Weights of a small transformer language model.
Architecture: no biases in attention or MLP, untied embeddings.
Training: 319M tokens, 4868 steps.
Each number is 50 + 10 x the weight over its row's rms, rounded and kept within 0 to 99. Layers, rows and columns count from 0. The size before them is the row's rms in percent of the matrix's.

# layer 5 MLP down (transposed), 704x256, rms 0.186, rows 491-499, columns 0-255
107:71 29 34 37 57 62 51 34 52 49 52 58 58 41 52 47 43 62 37 56 44 45 61 46 58 52 53 48 57 53 75 50 66 52 58 44 22 53 57 66 57 49 39 37 51 76 44 48 62 31 39 42 56 54 62 55 45 38 46 50 46 37 41 54 35 45 47 39 48 45 48 46 68 49 49 66 47 52 43 29 46 45 37 49 40 48 53 24 64 55 39 49 39 60 40 49 52 55 64 57 40 45 62 56 47 47 36 37 47 61 43 52 53 55 41 54 53 58 53 44 75 49 48 55 71 59 46 36 54 46 58 41 52 47 62 56 65 37 37 60 49 57 65 42 53 50 52 43 57 45 53 48 69 54 37 38 43 52 58 49 58 51 49 68 61 47 45 52 36 50 46 55 35 43 51 34 60 62 63 37 60 41 61 47 53 62 36 49 51 57 45 66 56 55 50 52 58 52 58 55 52 53 53 45 52 55 52 56 46 42 54 50 73 50 38 53 70 55 42 73 62 42 66 39 38 62 56 84 50 37 58 47 57 54 50 37 56 46 27 51 35 40 58 62 46 31 62 58 58 49 70 43 50 47 62 62
098:67 67 47 46 53 55 58 49 42 55 57 33 35 69 59 53 48 61 53 52 50 50 31 53 43 46 40 59 58 48 59 35 40 62 64 33 46 54 37 53 61 40 17 47 46 42 55 48 46 20 35 52 76 52 62 48 48 59 53 62 46 39 53 45 52 44 62 38 50 71 45 69 72 65 48 47 48 42 43 42 31 41 46 45 54 29 40 42 44 54 60 53 70 46 55 51 53 70 51 59 70 44 51 44 48 53 51 46 41 51 43 55 55 42 56 60 50 61 61 53 56 47 55 63 60 59 47 45 50 63 55 50 46 59 37 63 31 51 44 49 64 54 60 39 59 64 48 47 40 55 55 23 64 43 45 53 31 51 47 58 36 38 30 62 33 44 41 54 44 47 55 60 49 40 41 42 37 58 56 58 57 45 58 45 46 61 55 44 35 48 35 58 53 46 79 33 57 28 57 47 58 56 43 39 59 43 48 41 53 50 71 46 58 59 63 49 39 57 38 63 60 37 55 54 36 46 51 45 48 49 41 62 51 40 56 62 50 44 53 46 68 36 39 54 58 45 44 65 54 54 48 62 40 44 50 45
097:52 47 65 41 42 30 74 49 49 34 45 37 47 48 45 47 44 28 42 43 66 47 49 60 48 54 59 55 58 47 68 56 45 65 49 56 51 54 40 53 31 59 13 53 46 44 75 60 60 67 41 55 72 50 49 47 54 53 35 51 41 43 50 58 62 41 36 44 48 33 48 61 37 51 48 57 48 46 41 55 39 36 41 47 43 51 51 64 63 24 56 54 56 59 50 46 53 68 48 49 42 46 41 59 38 59 34 38 61 52 50 42 53 57 49 50 36 43 49 52 57 34 68 37 54 60 40 70 61 42 47 44 54 60 57 46 51 62 34 42 53 46 44 45 30 51 53 39 53 54 54 49 63 67 46 48 43 52 38 29 56 52 54 56 48 31 54 61 44 49 57 52 46 68 44 40 65 45 50 53 49 53 80 59 62 34 35 38 36 58 54 60 55 58 34 68 51 56 56 59 72 49 48 33 60 41 58 63 50 65 56 53 59 44 56 64 54 49 45 59 50 40 48 44 46 51 56 54 45 59 59 69 62 61 74 56 37 52 42 51 52 48 43 42 56 56 59 37 47 38 59 44 51 58 55 46
100:52 48 52 45 54 60 50 48 43 39 46 54 61 41 45 72 35 38 49 49 59 52 28 48 59 68 56 41 32 63 52 30 48 60 65 61 52 29 48 69 56 58 76 54 46 50 51 41 48 35 60 37 33 41 56 55 46 39 56 76 50 55 52 43 55 51 54 62 32 47 57 39 47 70 59 31 62 55 59 64 52 45 56 56 40 56 59 58 51 42 50 50 53 40 55 69 62 50 70 53 37 64 39 63 46 62 45 54 49 51 51 39 34 64 41 43 59 55 47 47 42 52 50 44 66 45 66 58 46 40 71 39 50 57 62 47 50 54 53 42 56 45 52 61 56 57 53 48 43 48 70 69 52 57 59 56 50 47 48 42 44 66 55 45 52 41 50 63 55 49 48 46 44 54 57 38 58 32 35 44 50 73 60 47 64 34 56 58 50 49 36 52 52 77 64 68 43 52 58 33 49 44 52 63 59 25 57 44 63 51 57 41 57 35 60 53 39 42 67 43 47 31 48 44 44 43 54 31 40 43 50 39 55 51 58 40 64 36 63 54 39 51 37 55 41 39 49 49 54 66 56 44 54 65 36 40
098:46 40 52 29 51 32 62 49 62 55 51 67 52 40 59 56 50 48 34 58 47 60 49 38 47 50 60 45 56 52 54 50 52 51 57 66 39 49 51 49 45 56 57 61 46 55 42 58 58 56 44 62 25 48 63 25 43 60 46 53 42 53 52 39 48 45 66 40 66 66 48 48 28 51 55 43 50 67 53 45 43 53 49 55 45 65 53 63 57 63 60 44 45 47 53 57 52 56 45 44 51 67 46 57 52 52 37 48 42 45 52 61 37 39 55 49 44 44 47 40 37 52 54 42 41 43 48 38 40 46 31 32 49 46 59 75 67 48 59 63 60 50 34 50 43 44 47 58 59 42 56 41 51 39 60 60 21 44 51 70 66 24 51 67 40 57 35 50 37 49 48 50 55 32 71 38 51 42 50 53 29 64 41 41 47 56 31 32 61 51 45 63 42 69 54 49 46 57 49 59 39 56 55 56 40 41 65 56 66 65 49 60 48 40 47 54 63 60 53 64 55 52 67 66 39 54 59 48 50 69 42 63 41 75 50 58 67 64 49 54 39 49 43 64 65 59 35 45 55 49 47 58 49 56 33 55
100:59 64 51 51 54 50 53 52 66 34 52 50 34 44 43 59 47 38 50 49 45 46 38 44 31 47 48 64 49 53 43 49 38 41 50 48 40 47 50 52 58 54 91 50 50 53 47 50 58 67 55 73 44 56 44 56 42 64 47 36 45 47 46 49 34 59 55 58 62 44 37 50 55 42 56 50 48 53 51 57 55 75 45 74 39 46 68 50 53 54 55 51 65 45 52 33 47 51 54 70 49 57 39 55 55 34 35 48 64 36 52 65 72 62 50 48 55 39 63 54 60 32 39 56 55 55 50 53 63 40 41 55 44 57 75 60 41 73 49 65 49 51 59 50 45 49 60 37 50 31 47 51 37 62 27 59 48 57 56 56 44 56 41 44 42 63 65 54 53 38 57 39 65 43 53 48 57 69 53 45 53 46 59 49 52 68 48 60 61 40 64 51 32 47 58 38 72 58 45 40 54 54 56 59 64 47 58 53 57 59 45 44 34 32 53 37 35 57 66 43 42 36 60 53 52 59 38 50 62 55 47 61 41 59 68 47 41 49 45 51 42 47 26 55 51 55 49 62 59 42 38 52 28 47 54 36
097:54 37 49 56 55 21 50 67 43 58 48 57 64 29 60 60 55 45 43 46 43 43 44 28 62 27 56 45 47 60 50 52 43 45 44 49 52 40 50 62 41 61 70 49 44 47 67 43 58 62 53 43 49 70 48 48 52 37 45 35 34 47 46 49 56 35 46 54 58 54 53 70 36 48 30 69 36 45 51 37 66 44 61 42 39 59 43 69 55 54 40 48 57 45 53 41 36 56 46 60 51 57 45 34 68 64 51 50 29 41 52 40 35 38 37 52 43 51 55 68 52 60 47 41 58 40 47 54 49 42 61 31 56 45 66 62 54 43 55 73 46 58 44 51 50 51 56 56 36 52 40 59 56 64 42 55 43 53 55 56 67 57 52 30 53 52 53 55 58 45 58 44 69 41 62 38 59 30 61 56 53 46 61 51 44 60 48 42 38 41 67 43 52 70 54 52 31 48 74 55 49 39 45 50 36 51 36 39 56 62 35 43 51 50 39 43 49 58 55 55 48 38 53 56 46 32 60 38 51 60 49 61 46 43 62 58 58 37 63 43 50 58 49 53 39 38 43 79 55 37 47 40 46 53 56 68
097:39 56 57 59 47 61 52 54 56 60 52 44 40 35 55 53 57 47 40 52 55 48 35 44 44 61 64 46 71 59 47 68 52 34 59 43 67 29 51 50 59 48 52 53 40 48 42 36 34 45 34 44 50 32 72 56 45 38 54 26 43 49 42 51 49 36 46 40 61 65 58 36 58 43 36 69 52 56 57 38 38 47 54 33 50 48 40 46 46 56 39 47 40 35 42 50 40 55 43 38 61 43 54 65 48 33 38 41 47 57 44 57 33 42 39 52 31 42 58 72 45 43 71 32 39 61 52 57 41 69 61 63 62 68 50 48 46 43 44 38 52 69 35 40 40 63 42 45 71 52 40 57 67 48 60 43 54 39 50 58 44 45 51 55 34 58 44 46 66 39 70 51 50 55 60 50 54 50 60 46 50 54 49 51 58 42 38 31 54 49 49 57 39 54 51 30 32 48 56 52 68 50 39 61 54 48 42 66 55 50 48 52 63 51 43 43 55 48 43 44 56 30 51 38 35 56 50 52 50 35 52 35 53 58 54 41 62 39 66 43 50 32 56 43 48 45 68 45 63 48 56 40 34 51 28 53
098:62 46 48 63 62 43 69 33 54 35 62 46 61 58 61 42 48 51 53 53 51 46 32 41 74 49 51 59 57 46 43 72 40 42 57 47 49 50 51 35 48 47 44 55 51 40 38 64 46 50 47 43 48 35 57 46 48 55 55 59 44 30 46 45 58 46 51 47 49 59 57 69 44 52 38 58 57 44 34 42 55 28 39 38 50 61 36 36 68 51 35 38 63 45 52 41 49 63 46 39 47 50 51 59 60 59 64 60 63 48 56 51 47 54 42 58 45 48 29 48 58 56 61 51 22 44 47 47 52 47 51 47 61 56 54 40 50 57 49 43 52 58 55 56 58 36 51 42 60 61 37 47 64 50 46 54 56 48 64 60 67 48 51 59 63 56 61 52 60 53 44 53 69 63 56 51 59 50 44 43 38 64 33 67 65 48 38 46 68 60 50 40 60 39 44 37 35 50 33 51 56 54 58 39 64 46 67 53 64 51 50 50 49 65 35 50 47 75 62 28 59 46 42 64 42 68 58 55 50 42 66 35 49 57 48 43 69 41 58 42 65 47 51 26 64 70 50 70 50 54 25 54 59 36 56 45
# layer 5 MLP gate, 704x256, rms 0.192, rows 492-500, columns 0-255
101:33 37 59 54 59 69 47 60 64 57 56 59 43 52 33 39 42 48 36 38 48 55 70 60 72 68 72 49 60 77 41 38 38 47 39 53 54 53 46 50 44 61 54 41 55 46 57 47 47 70 61 52 40 41 48 43 33 56 51 57 49 43 46 57 55 56 20 59 59 52 27 59 28 41 43 63 60 63 57 60 55 50 44 66 50 61 47 58 50 35 41 44 36 50 49 47 47 45 44 53 51 45 46 45 38 55 44 61 51 53 63 44 40 62 43 51 45 44 64 44 42 48 58 50 47 37 52 47 45 51 38 38 53 53 42 51 61 46 67 35 42 58 67 55 37 57 56 51 54 40 61 67 42 53 44 48 54 44 56 30 39 56 70 47 59 50 41 23 44 34 39 65 52 47 45 44 49 51 59 56 62 55 40 47 42 23 53 45 45 38 54 54 41 48 64 40 41 58 31 53 65 47 47 60 35 60 53 56 68 39 40 63 45 44 57 43 61 51 61 46 60 58 49 38 54 45 51 47 57 58 56 48 49 58 52 55 43 67 47 59 56 43 66 53 71 53 49 74 53 46 66 59 28 57 50 35
093:42 51 54 56 41 48 66 37 35 44 48 48 42 54 46 50 45 33 52 46 41 41 46 37 50 65 51 51 48 61 39 36 42 42 57 59 58 61 53 46 41 70 35 48 49 50 59 36 42 60 52 61 51 57 47 56 46 52 39 60 25 51 49 53 54 47 33 49 57 43 28 76 36 40 41 53 55 63 55 35 61 62 38 40 22 59 42 44 62 52 47 60 67 41 40 47 61 64 61 59 62 54 56 68 42 37 45 45 43 57 52 38 52 57 38 56 36 60 69 51 30 32 47 49 44 43 59 56 63 53 69 45 38 57 67 41 42 43 53 45 49 57 37 48 29 57 54 50 58 65 54 42 44 79 52 46 53 54 53 72 49 65 40 39 45 54 17 49 45 48 58 41 57 47 47 43 41 35 61 29 37 41 43 62 62 49 35 48 47 48 42 51 46 69 46 51 54 56 45 52 65 35 59 50 56 23 74 59 57 40 63 52 43 62 46 49 43 48 35 52 48 45 56 50 42 57 42 40 61 43 44 43 70 45 43 42 48 38 48 51 49 60 44 56 44 53 67 54 51 41 52 43 51 50 47 54
087:46 47 44 63 61 34 34 54 54 47 45 42 60 45 47 57 66 57 61 42 46 72 48 46 58 56 47 52 66 47 47 53 37 41 72 32 47 51 34 46 50 69 55 49 40 57 43 38 45 52 62 46 49 60 54 51 41 35 46 51 43 46 62 42 61 52 44 48 48 52 49 37 52 60 59 52 33 45 50 36 56 45 44 50 23 47 60 46 58 49 71 53 41 51 48 49 51 48 64 68 45 49 42 53 55 52 25 42 53 41 41 55 60 39 66 47 48 47 44 43 60 31 47 42 41 48 63 52 67 55 60 58 40 43 40 43 37 47 38 33 45 62 45 73 51 55 50 28 46 38 52 37 58 45 52 59 46 40 44 47 41 59 40 43 63 47 64 58 66 52 63 48 49 40 51 31 42 37 27 40 31 58 54 42 52 73 55 67 66 51 61 73 62 58 56 49 39 50 33 51 39 59 38 59 51 41 63 61 44 53 58 62 52 52 43 49 51 55 63 62 52 39 46 58 43 61 54 70 65 62 67 59 35 50 45 54 50 27 63 60 31 58 45 46 36 65 46 53 54 59 52 57 48 64 63 72
095:40 41 52 56 41 40 40 47 54 36 71 47 60 49 34 29 51 54 47 36 53 55 49 43 53 42 49 25 53 40 65 73 56 59 48 40 57 55 39 57 49 47 37 55 49 50 55 40 49 48 54 67 50 53 49 52 67 58 55 30 62 39 65 49 55 60 48 48 59 34 34 36 57 35 50 45 49 48 55 47 43 27 40 44 53 51 32 57 52 50 34 47 41 44 42 52 58 54 52 42 53 57 77 43 49 44 55 43 61 60 43 42 53 55 34 60 42 44 58 48 46 43 47 52 49 50 61 41 51 64 48 42 73 27 58 38 39 56 26 73 58 55 41 38 49 45 54 43 30 60 50 47 63 56 36 67 53 47 63 28 42 50 54 40 41 58 51 52 39 62 43 46 62 70 54 55 63 54 61 50 40 52 41 50 44 57 51 52 51 58 61 51 59 37 53 46 58 48 64 62 40 48 67 62 50 75 25 50 63 42 47 46 41 29 57 59 52 40 44 51 49 52 55 57 55 45 43 58 57 60 39 39 44 50 23 51 57 57 51 73 64 64 37 38 58 41 51 48 53 54 50 48 61 59 37 32
105:63 52 60 46 37 59 50 50 41 49 53 60 50 45 53 50 58 45 39 46 46 56 62 52 49 34 63 55 57 57 47 53 52 57 50 63 54 69 67 49 56 57 42 67 63 66 47 69 69 49 46 41 62 40 52 63 49 57 46 65 47 52 55 49 58 46 78 53 45 54 47 62 51 41 36 57 47 52 47 48 52 62 44 52 51 47 68 55 56 40 52 51 55 44 42 42 63 65 41 47 56 42 54 42 43 47 39 53 72 44 36 46 63 30 71 72 53 61 43 50 62 50 38 50 32 36 30 26 78 36 57 47 41 50 76 32 67 48 54 60 70 63 58 42 55 41 65 39 53 54 50 46 33 48 40 43 53 60 42 36 57 56 41 44 45 64 56 54 50 61 65 52 71 52 43 43 62 48 50 44 42 44 54 42 58 45 46 54 52 60 63 59 52 53 42 41 41 44 54 34 36 34 48 49 47 30 46 43 58 55 56 62 57 44 49 44 57 37 37 31 42 48 50 50 50 34 51 42 44 49 52 34 38 40 59 62 53 49 36 37 72 49 65 62 40 47 42 53 59 62 34 61 48 67 35 42
095:42 68 49 43 53 82 64 50 54 47 51 24 40 63 66 56 57 32 27 41 55 53 50 41 45 50 38 38 64 40 63 43 47 65 56 56 48 52 64 54 40 54 47 48 47 48 29 48 54 51 61 39 53 46 36 62 56 66 41 44 47 43 64 55 41 42 37 66 46 58 57 46 56 51 52 58 61 55 41 65 50 60 39 58 35 51 63 32 60 58 60 41 62 52 61 40 67 55 45 40 45 67 57 65 34 68 49 48 71 43 29 60 65 54 46 35 60 39 50 40 57 61 42 52 62 42 62 48 44 50 63 47 49 53 36 49 55 59 44 42 46 44 27 60 65 34 49 47 50 52 40 51 32 45 56 45 58 51 42 51 33 53 63 41 42 32 57 44 54 41 45 54 46 33 48 30 58 43 55 42 43 57 49 45 57 42 50 38 34 48 46 36 59 56 60 24 47 57 66 50 44 50 44 46 48 50 44 64 49 47 31 23 45 54 39 29 52 58 41 55 56 43 42 42 64 53 48 44 51 45 59 52 42 53 46 54 65 57 36 55 59 37 50 63 34 50 52 63 48 52 58 50 59 68 49 54
097:56 35 58 81 49 60 38 75 55 56 51 56 49 51 63 44 44 48 45 56 55 42 79 45 50 45 48 55 45 59 54 24 41 60 40 32 40 57 56 45 56 46 37 50 59 49 57 63 63 64 59 56 48 62 39 31 41 56 41 56 46 59 35 45 45 39 34 50 64 34 58 51 49 44 62 43 54 48 48 47 56 45 53 46 49 63 52 44 40 34 55 65 45 61 56 56 51 54 45 49 42 66 37 48 42 46 64 50 40 64 57 27 59 46 43 42 51 34 60 57 46 43 45 64 47 53 55 51 53 57 50 79 41 52 50 35 33 57 46 34 41 44 57 53 49 33 63 45 64 49 57 30 57 58 36 62 52 50 51 38 45 48 50 60 54 61 51 56 35 54 47 33 45 33 39 36 60 47 53 46 54 46 48 48 61 61 58 50 63 63 60 44 50 48 40 42 56 54 44 49 46 53 40 37 58 39 59 62 53 54 66 39 61 54 46 33 44 71 61 39 55 59 44 43 68 38 48 58 52 57 64 47 75 62 66 47 45 54 57 57 34 56 46 72 45 44 40 42 55 45 24 45 37 34 48 37
098:57 48 55 57 36 42 41 48 49 43 48 59 47 45 68 52 62 39 35 44 53 61 51 51 31 19 65 61 54 74 43 56 42 65 53 54 61 58 60 50 60 61 47 52 65 66 47 37 52 51 65 58 40 40 45 57 52 44 50 44 31 67 68 45 73 43 40 69 55 48 66 58 53 51 44 57 45 51 53 36 49 53 57 43 43 46 46 55 61 54 54 50 45 56 55 48 45 61 64 59 39 52 59 74 53 53 58 34 67 45 60 37 70 48 67 46 58 65 36 56 51 53 52 38 49 48 56 61 41 46 54 43 65 55 39 46 79 49 51 41 55 63 61 44 55 79 53 33 48 61 66 55 58 50 62 54 62 61 52 44 44 42 65 46 60 58 53 47 45 69 40 46 49 43 32 48 41 39 58 49 72 37 59 36 35 58 51 75 37 55 48 61 49 45 51 62 59 57 62 59 57 66 71 54 51 62 67 52 51 55 43 47 63 49 59 34 46 21 61 46 54 50 38 45 44 56 55 47 48 51 60 41 40 51 53 49 49 53 46 47 65 48 49 53 58 40 39 57 64 46 59 54 54 52 49 52
101:49 37 40 61 57 41 57 39 58 54 41 33 44 50 37 62 51 48 51 39 43 56 45 46 47 76 56 42 45 61 47 57 62 58 58 55 58 39 52 64 40 59 45 51 53 25 20 38 33 59 41 48 66 42 57 66 67 52 49 57 48 61 42 57 56 46 47 41 60 51 51 50 45 47 47 63 54 62 49 52 33 53 45 37 56 46 48 38 57 53 61 47 64 49 32 52 56 59 61 42 63 50 71 50 60 64 65 67 33 59 57 45 51 44 58 49 50 39 64 60 42 53 63 51 41 39 50 51 50 41 43 36 51 49 49 46 48 47 30 45 42 42 23 45 37 48 50 44 60 53 67 59 58 51 54 44 60 53 39 66 48 55 66 53 43 33 41 42 31 56 42 43 41 68 47 73 46 37 52 48 39 42 54 55 49 65 43 32 48 56 45 76 36 41 65 59 62 60 52 55 55 45 38 34 52 38 63 40 55 53 64 58 62 54 58 55 56 17 41 59 54 59 48 50 43 56 60 61 41 50 39 58 47 55 45 54 55 41 59 20 57 66 53 48 48 53 66 36 48 38 54 57 61 50 52 56
# layer 5 MLP up, 704x256, rms 0.2, rows 492-500, columns 0-255
091:64 62 61 47 60 49 60 55 58 51 59 50 56 45 46 40 48 55 47 46 61 58 72 48 46 40 50 50 57 49 42 59 46 54 57 36 35 51 48 56 57 64 45 55 51 45 38 50 39 29 55 46 38 57 50 59 30 68 55 43 39 40 58 42 61 45 46 43 51 55 54 44 53 56 42 50 61 61 67 63 43 54 39 40 54 27 60 54 60 57 52 58 63 46 67 44 56 49 38 54 51 44 46 37 27 47 45 24 53 36 46 51 42 41 61 43 66 56 58 38 49 56 52 70 35 65 65 49 56 48 57 51 60 57 43 42 70 56 57 50 50 58 43 47 70 50 52 29 57 52 50 44 38 56 58 51 36 48 37 52 39 44 69 46 38 42 51 37 46 58 44 68 66 58 43 57 38 42 60 32 48 57 46 46 23 51 62 41 35 38 38 56 46 60 72 57 46 63 31 43 34 43 44 47 60 43 44 34 60 54 44 54 47 66 48 66 65 40 35 41 48 60 67 32 65 47 58 49 66 27 48 49 61 50 64 65 49 41 59 53 59 56 59 61 51 52 49 73 50 55 65 56 52 55 69 57
096:44 56 56 59 37 50 54 55 49 44 59 54 61 46 44 60 49 48 42 52 42 28 47 55 29 58 65 46 46 55 41 54 67 58 54 46 49 37 56 56 46 30 50 42 58 38 61 57 53 51 51 61 53 44 42 45 58 38 65 48 57 49 36 54 46 44 35 50 50 61 62 63 28 49 43 55 49 22 46 43 65 66 47 43 58 45 36 58 57 44 47 41 39 56 58 47 60 55 27 56 50 46 50 59 45 57 67 45 54 48 44 57 46 56 56 47 22 58 65 41 46 49 58 43 33 41 63 62 36 55 52 33 63 47 53 31 58 60 49 62 27 40 37 52 49 50 60 64 46 55 65 54 48 47 51 36 42 58 48 57 36 42 57 35 59 57 42 54 42 57 33 41 63 53 53 52 40 50 52 32 38 44 79 61 37 51 49 44 38 44 41 48 60 47 56 39 43 46 33 48 70 53 52 43 54 44 37 64 29 66 51 63 49 50 48 55 48 41 70 29 65 43 39 57 45 50 67 60 25 48 59 48 53 51 57 44 65 41 57 65 59 54 58 68 47 65 43 48 57 47 43 53 32 49 48 28
097:59 57 49 47 47 51 36 61 58 42 79 50 41 49 47 41 45 44 35 56 57 39 43 51 53 56 48 55 44 59 58 61 63 64 58 68 51 44 53 57 40 55 64 50 58 44 53 65 49 24 43 43 52 49 58 49 49 66 44 42 55 52 49 47 60 57 47 51 50 35 62 48 44 36 43 59 66 55 67 43 48 60 55 29 67 44 44 54 43 46 33 65 51 49 48 56 47 40 49 46 64 65 38 61 52 39 61 58 44 56 48 40 35 54 54 57 35 72 47 54 51 44 41 61 57 44 53 53 34 29 61 46 56 61 53 45 53 51 53 60 44 38 55 46 66 64 51 76 46 63 63 57 39 56 69 42 59 65 62 38 48 52 71 48 40 43 37 50 50 42 24 39 62 52 35 61 54 55 55 71 61 40 46 64 52 51 67 47 53 52 43 54 58 38 55 45 32 51 59 38 75 51 72 51 47 41 29 45 49 34 51 46 58 52 60 44 41 53 42 49 31 47 38 40 54 63 45 25 36 59 39 39 61 40 42 48 39 43 39 55 44 47 48 54 58 38 62 49 36 47 61 50 53 69 60 42
096:67 49 55 53 62 42 54 62 43 56 48 51 38 38 47 44 53 48 51 34 55 59 59 52 52 41 39 55 39 50 39 39 46 63 39 48 60 36 48 45 59 55 39 32 51 45 71 51 54 41 39 37 61 64 47 48 41 53 58 50 41 36 64 47 52 54 59 42 52 42 42 34 53 59 35 59 64 47 30 44 49 49 55 36 48 50 60 42 66 53 54 57 33 66 60 41 54 41 62 42 53 43 45 72 64 34 29 52 35 38 41 38 72 55 52 53 61 50 65 67 33 51 39 56 47 63 39 58 52 60 66 61 53 59 54 44 43 53 42 57 41 54 55 57 57 47 63 58 59 52 42 73 35 53 56 38 63 53 50 55 40 51 53 53 52 74 29 48 32 59 54 47 50 43 40 54 51 67 42 57 43 52 48 56 49 22 55 42 45 55 30 69 58 25 39 49 62 52 45 57 38 42 61 43 54 62 44 57 40 55 45 42 42 62 51 33 37 26 49 58 68 43 38 50 64 43 51 42 50 53 64 61 44 69 42 54 53 45 54 49 44 47 44 64 60 45 64 52 70 53 74 48 63 49 53 54
100:34 37 58 59 38 43 63 50 51 74 50 47 62 59 49 39 30 40 81 54 43 70 37 53 55 65 48 34 37 54 63 61 35 32 58 52 62 50 50 49 60 50 52 67 56 43 49 45 49 62 32 32 66 41 49 65 44 32 57 39 64 64 56 44 43 37 61 50 48 58 57 36 56 37 35 62 58 70 60 49 57 58 57 45 50 38 54 49 55 57 55 51 54 38 43 47 35 39 50 33 44 50 40 65 49 66 52 43 41 74 39 53 35 46 57 60 61 55 48 31 49 62 53 67 60 42 56 53 43 38 53 65 38 56 54 45 69 58 44 54 59 53 60 49 44 59 58 63 36 65 49 38 51 67 60 59 50 41 60 34 57 51 72 55 54 62 62 62 49 53 51 49 57 63 53 41 37 50 47 50 50 27 46 47 26 52 47 53 45 63 52 43 42 50 49 47 54 38 63 60 47 55 70 40 73 45 60 59 54 66 37 48 58 63 52 66 51 45 44 47 63 55 55 48 73 47 45 67 50 59 46 54 48 53 43 52 48 52 50 61 48 53 45 49 44 53 53 46 45 52 50 52 61 38 47 34
093:56 47 39 59 57 36 63 53 54 42 50 66 57 19 44 64 57 48 58 46 48 58 67 37 37 59 45 68 46 53 53 44 46 35 54 57 46 35 44 50 43 51 50 41 56 55 53 54 48 52 45 29 50 52 22 40 34 40 53 48 59 76 34 42 56 34 62 38 55 47 50 49 35 61 38 44 50 39 49 33 36 56 60 44 31 43 43 60 46 46 46 47 53 41 43 48 48 49 37 57 38 41 46 55 56 33 45 58 62 32 61 46 46 49 41 54 38 72 56 50 61 43 44 54 29 58 61 59 48 57 58 50 56 48 67 56 57 57 62 67 47 56 61 69 41 64 58 59 58 73 43 46 45 53 45 55 56 63 42 57 59 44 52 49 59 52 59 59 44 53 61 60 61 48 60 46 39 58 44 49 49 48 43 71 63 49 22 39 64 52 45 42 56 30 46 68 38 53 47 42 47 29 46 37 35 36 41 33 56 56 46 53 40 42 59 76 51 41 47 51 37 46 39 42 43 44 65 48 58 44 54 52 52 19 50 57 61 46 52 36 44 66 39 45 44 50 40 48 48 54 55 54 43 51 61 42
094:44 56 63 48 71 28 54 46 70 39 38 60 35 49 47 58 54 48 63 40 42 40 59 50 32 64 52 43 78 28 55 52 52 38 47 46 61 33 52 51 60 40 58 63 49 55 59 40 29 53 47 55 55 36 55 45 57 48 52 46 51 39 41 61 62 43 36 36 60 58 34 66 50 62 36 45 37 66 41 44 40 57 34 43 57 46 53 55 62 63 40 46 62 38 50 49 54 60 43 51 42 38 58 54 50 48 42 68 46 27 51 57 46 43 50 29 59 57 48 50 46 62 49 43 45 53 34 52 48 39 53 58 52 59 59 51 45 58 53 49 29 49 40 24 39 47 69 58 57 37 43 66 58 53 43 46 61 50 48 44 49 43 63 42 46 62 43 56 60 42 52 75 51 63 70 41 38 72 48 47 58 64 58 54 40 51 39 53 63 60 47 45 51 64 60 60 52 54 49 46 53 64 61 43 67 54 53 59 52 55 69 50 57 40 45 48 50 45 25 58 45 41 51 49 43 54 53 54 44 47 40 49 54 40 56 80 47 35 53 61 53 38 57 61 46 47 59 25 58 56 64 51 39 54 30 55
102:54 44 47 62 51 61 39 33 52 41 67 30 40 47 47 45 37 59 50 52 54 49 41 45 50 65 43 40 45 50 52 69 46 35 45 45 37 43 43 57 59 63 50 58 59 57 40 56 47 54 38 52 36 53 47 42 54 47 66 47 54 24 55 35 52 41 39 53 50 55 51 54 45 45 46 45 66 50 52 55 72 61 41 39 45 58 50 43 53 75 36 42 53 59 29 46 42 54 54 54 49 36 33 46 53 62 54 62 36 43 57 56 50 49 43 43 43 45 39 44 39 53 41 48 47 67 51 43 58 43 37 66 55 62 57 45 43 49 37 54 32 35 43 47 50 32 42 45 63 44 46 43 65 47 40 66 46 47 66 46 55 58 43 55 44 42 56 55 54 40 46 50 47 60 36 50 49 54 27 58 46 51 63 71 68 57 47 63 70 62 55 55 66 52 71 58 52 35 36 37 67 59 47 36 54 48 50 34 70 51 65 51 44 41 52 34 52 63 78 37 59 60 55 71 54 70 50 39 48 51 55 49 71 54 53 67 39 54 47 45 30 37 55 49 37 45 56 41 57 51 45 62 53 26 47 53
106:59 69 59 47 48 50 38 45 35 39 49 62 76 53 51 61 50 54 46 47 45 41 52 53 45 41 38 64 50 56 36 46 53 55 33 40 53 64 72 52 43 47 68 44 57 74 63 68 53 59 52 51 33 48 45 22 52 38 63 42 44 42 64 50 47 53 37 47 45 45 56 52 53 38 59 41 43 55 41 44 56 51 41 27 52 54 35 54 46 58 55 46 28 56 55 44 40 64 40 38 59 58 31 39 51 37 46 47 47 61 33 35 47 56 41 54 29 66 64 51 43 34 49 69 55 51 49 62 63 63 50 37 50 56 36 42 50 54 53 47 42 44 69 35 52 51 47 47 55 42 50 55 56 40 41 49 41 44 41 35 63 49 36 24 50 49 35 47 42 49 47 46 59 49 50 44 52 61 55 53 44 68 57 48 59 40 62 61 53 26 50 49 48 44 37 46 54 34 33 57 48 47 76 64 47 51 46 50 47 67 42 59 39 41 40 43 55 50 63 39 37 30 59 55 37 57 65 45 46 44 71 48 32 48 66 53 61 56 41 55 46 63 52 50 64 60 31 53 68 50 44 49 51 54 43 43